{"d_model": 768, "n_head": 8, "d_mlp": 3072, "vocab_size": 32768, "norm": "layernorm", "norm_place": "pre", "parallel_block": true, "init_std_up": 0.0156, "init_std_down": 0.0, "weight_decay": 0.27, "lr_head": 0.00593, "grad_clip": 2.0, "warmup_steps": 410, "decay_fraction": 0.449}
Each number is 128 + 32 x the weight over its row's rms, rounded and kept within 0 to 255. Layers, rows and columns count from 0. The size above them is the row's rms in percent of the matrix's.

# layer 6 MLP up, 3072x768, rms 0.0316, rows 267-280, columns 48-95
size [ 95  99 101  95  98  95  95 111 103  92  96 105 100  99]
[[ 96 118  89 108 122 185  99 173 167 102 131 143 126 135 104 122 145 159 147 122 136 197  99 158 123 135 115 164 168 103 132  77 132 164  85  25 138 169 185 147 180 159  62 151 128 128 148 102]
 [ 59 163 101 195 170 139  70 175 148 113 168 129 103 103 161 161 149 156 150 104 124 141 103 185  93  82 156 133 165 149 150 162 115 141  92  99 115 137 112 212 174  72 143 169 119 164 196 113]
 [193 161 139 132 128 110 128 151 115 160  98 179 147 111 155 111 128  93  94 102 153 108 115 124 144 142 161 137 176 167  71 130 139 149 125 101 126 159 151 130 174 141 142 102 151  54 189 106]
 [137 126 150 138 153 167 140 159 154 125 141 101 164 147 147 132 132 101 139 144 126 114 150 159 149 111  97 115 147  78 138 115 112 154 117  87  83 174 174 130 115 191  95 121  47 130 145 134]
 [ 73 123 119 124 144 154 132 126 111 107 141 136 200 123 143 110 164 153 142 109 150 196 112 176 126 172 174 227 122 144  80 178 124  81 165 129 110 151 169 176 187 159 131 132 108 204  54  91]
 [162 125 186 113 183  58  81 177 176 151 106 150 115  95 150  49 117 129 152  49 105  98  86  95 119  96  80  97 113 141  82 128 133 164  85 162 101 117 147 131 129  72  90 166 140 131 177 134]
 [ 51  97 211 118  85 159 139 164 149  91 110 175 207 110 143 197 183 155 148 114 113 127 113 106 133 177 117 156 130  76  90 139 147 122 187 145 169 110 117 150  84 151 139 100 159 163 176 125]
 [102 122 118 151 161 176 139  96 170 113 118 186 104 114 161 123 117 125  73 142 106 150  92 139 110 133  82 132 109 106 160 142 145 202 104 127  74 224  74  96 163 106 172  97 112  83  99 127]
 [117 124 113 159 125 146 169 111 194  88 151 152 168 120 112 127 146 150  63 111  73 127 112 124 106  97 105 111 151  62 116 144 114 116 107 114 106 200 135 140 172 121 181 114 164 165 157 129]
 [157 134 128 115 141 191 172 145  62 112 118 112 110  96 126 108 132 172 135 113 124 138 114  63 125 107  91 163 125 131  84  37 140 120 115 138 105  98  94  87 111 107 171  94 130 137 164 136]
 [ 96 151 159 182 120 108 142 150 135 157 123 204 147  84  94  88 152  57 118 173  93  84 116 150  72 155  99 111  57 160 128 111  92 122 105 127 166 108 148  99  87 112 112 135  64 109 148  89]
 [143 147 100 123 165 106 160  82 179 116 159 172 109 125 150 113 137 145 114  68  61 134  63 121 173  91  76 133 101 175  99 178 151  83 120 109 130 118 130 135 127 140 161 163 133 136 142 124]
 [151 135 120  92  85 106  77 164 146 159 103 154 169 132 122 185 106 154 123  99 150  67  71  91  91 148 133 131  79 167  97 118 136  88 163  64 144 117 171 158 150 125  96 123 139 106 111 143]
 [154 149 195  69 154 173  83 103 109 143  57  83 127 101 150  52 141 160 142 146 191 127 159 100  92 150 131 142 146 118  88 116 148 194  62 132 121 153 175 161 154  77 174 152  90  98  88  67]]
# layer 6 MLP down (transposed), 3072x768, rms 0.0295, rows 267-280, columns 48-95
size [ 94 101  92  94  97  92  86  93 102  88  96 101 105 100]
[[ 91  88 207 180 110  73 113 133 110 119 142  89 156 145 152  75 133 153 108 122 101  68 126  93 107  65 189  93 127  98 135 150 111 162 108 163 104 110  90 164 149 129 151 140 119 100  90  80]
 [229  98 100  67 211 141 133 161 132 126 107 171  88 122 111 113 162  68 127 123 182 142 109 124 192 141  75 118  94 135  78  89 119 117 150 182 128 179 127 169  91 150 114 113  92 148 117 146]
 [ 92 163  92  54  97 142 137  96 170 101  90 114 173  93 145 136  78  83 160 121 107 147  83 168 100 128  88 113 136 151  93 145 168  71 138 146 103 130 139 101 104 164 146 198 139 161 126  83]
 [104 137 181 112  92 128 149 125 106 158  73 158 128 104  59 189 157 125 125 136 130 125 130 135  71 153 205 112 134 177  89 137 109 138 164  90 145 120 130 124 137  85 154  87 114 134 129 115]
 [137  83 114  89 117 128 167 140 137 111 183 139  79 154 128 131  91 177 207  98 115  69 121  82 131 114 112 101 176  85 132 100 110  97 108 125 171  89 135 160  75  91  72 136  68 204 134 129]
 [ 99 111  93 118  96 162 175 114  99 150 102 158 119 157 150 219 145 137 112 113 113 117 143 164  93  92 139 153 105 147 127 149 192 167 149  94 126 140 111 168 134 150 126 107 105 138  98  82]
 [109  61 104 151 143  96 143  50 119 164 193  98 162 156 120 148 152 147 127 138 132 179 138 124 111 135  81 134 111 109 119 102 106 128  90 142 160 103 162 133 183  85  86 109 129 127 113 173]
 [108 159 151 136 102 105 150 127 138 148 144 200 139 121 111 148 134 114 109 130 155 150 108 170  88 120 128 156 115 134 109  62 130 127 105 155 133 156  65 164 154 102 154 149 149 150  74 117]
 [129 114 146 113  70 192 122 118 139 159  95  68 113 158 142 152 129 107 172 126 118 123 148 121 143 147  88 166 174 139 175 112  84 105 111 146  93 121 101 131 170 170 161  99 122 152  93 136]
 [ 89  69 150  88 174 113 140  75 135 139 117 106 106 144 168 183 133 123 102 136 134 153  97 100 154 144 174  99 102 107 159 159 153 112 128  95  96 122 147 162 147 121  97 128 150 128  93 115]
 [201 178 187 158 111  82  89 137 104 148 171 106 115 153 139 146  78 136 132 114  92  92 110 127 135 101 172  96 152 167 138  85  81  96  72 119 187  72 150 111 164 135 106 153  98 114  66 102]
 [149 152 184 114  94 112 177 150 119 133  76  99 139 122 166 133 117 146 129 147 135 115 155 160 114  97 140 119  83 133  80 130 124 158 128 134  73 154 157 130 119  65 124 151 112 133 149  88]
 [ 99  74  68 170 108 172 155 110 133 133 112 192 105 111 115 105  90 102 165  60 106  95 118 117 172 125 143 142 147 151 150 115 173 154  85 167 148 138 142 128 113 155 116 170 138 178 145 106]
 [143 161 108 145 161 173 138 189 135  66  83 115 174 148 143 176  64 119 103  70 138 125 147 103 154 109 118  93  46 108 157 155 108  71 169 157 104  80 113 111 118 158 155 180 119 156 159 107]]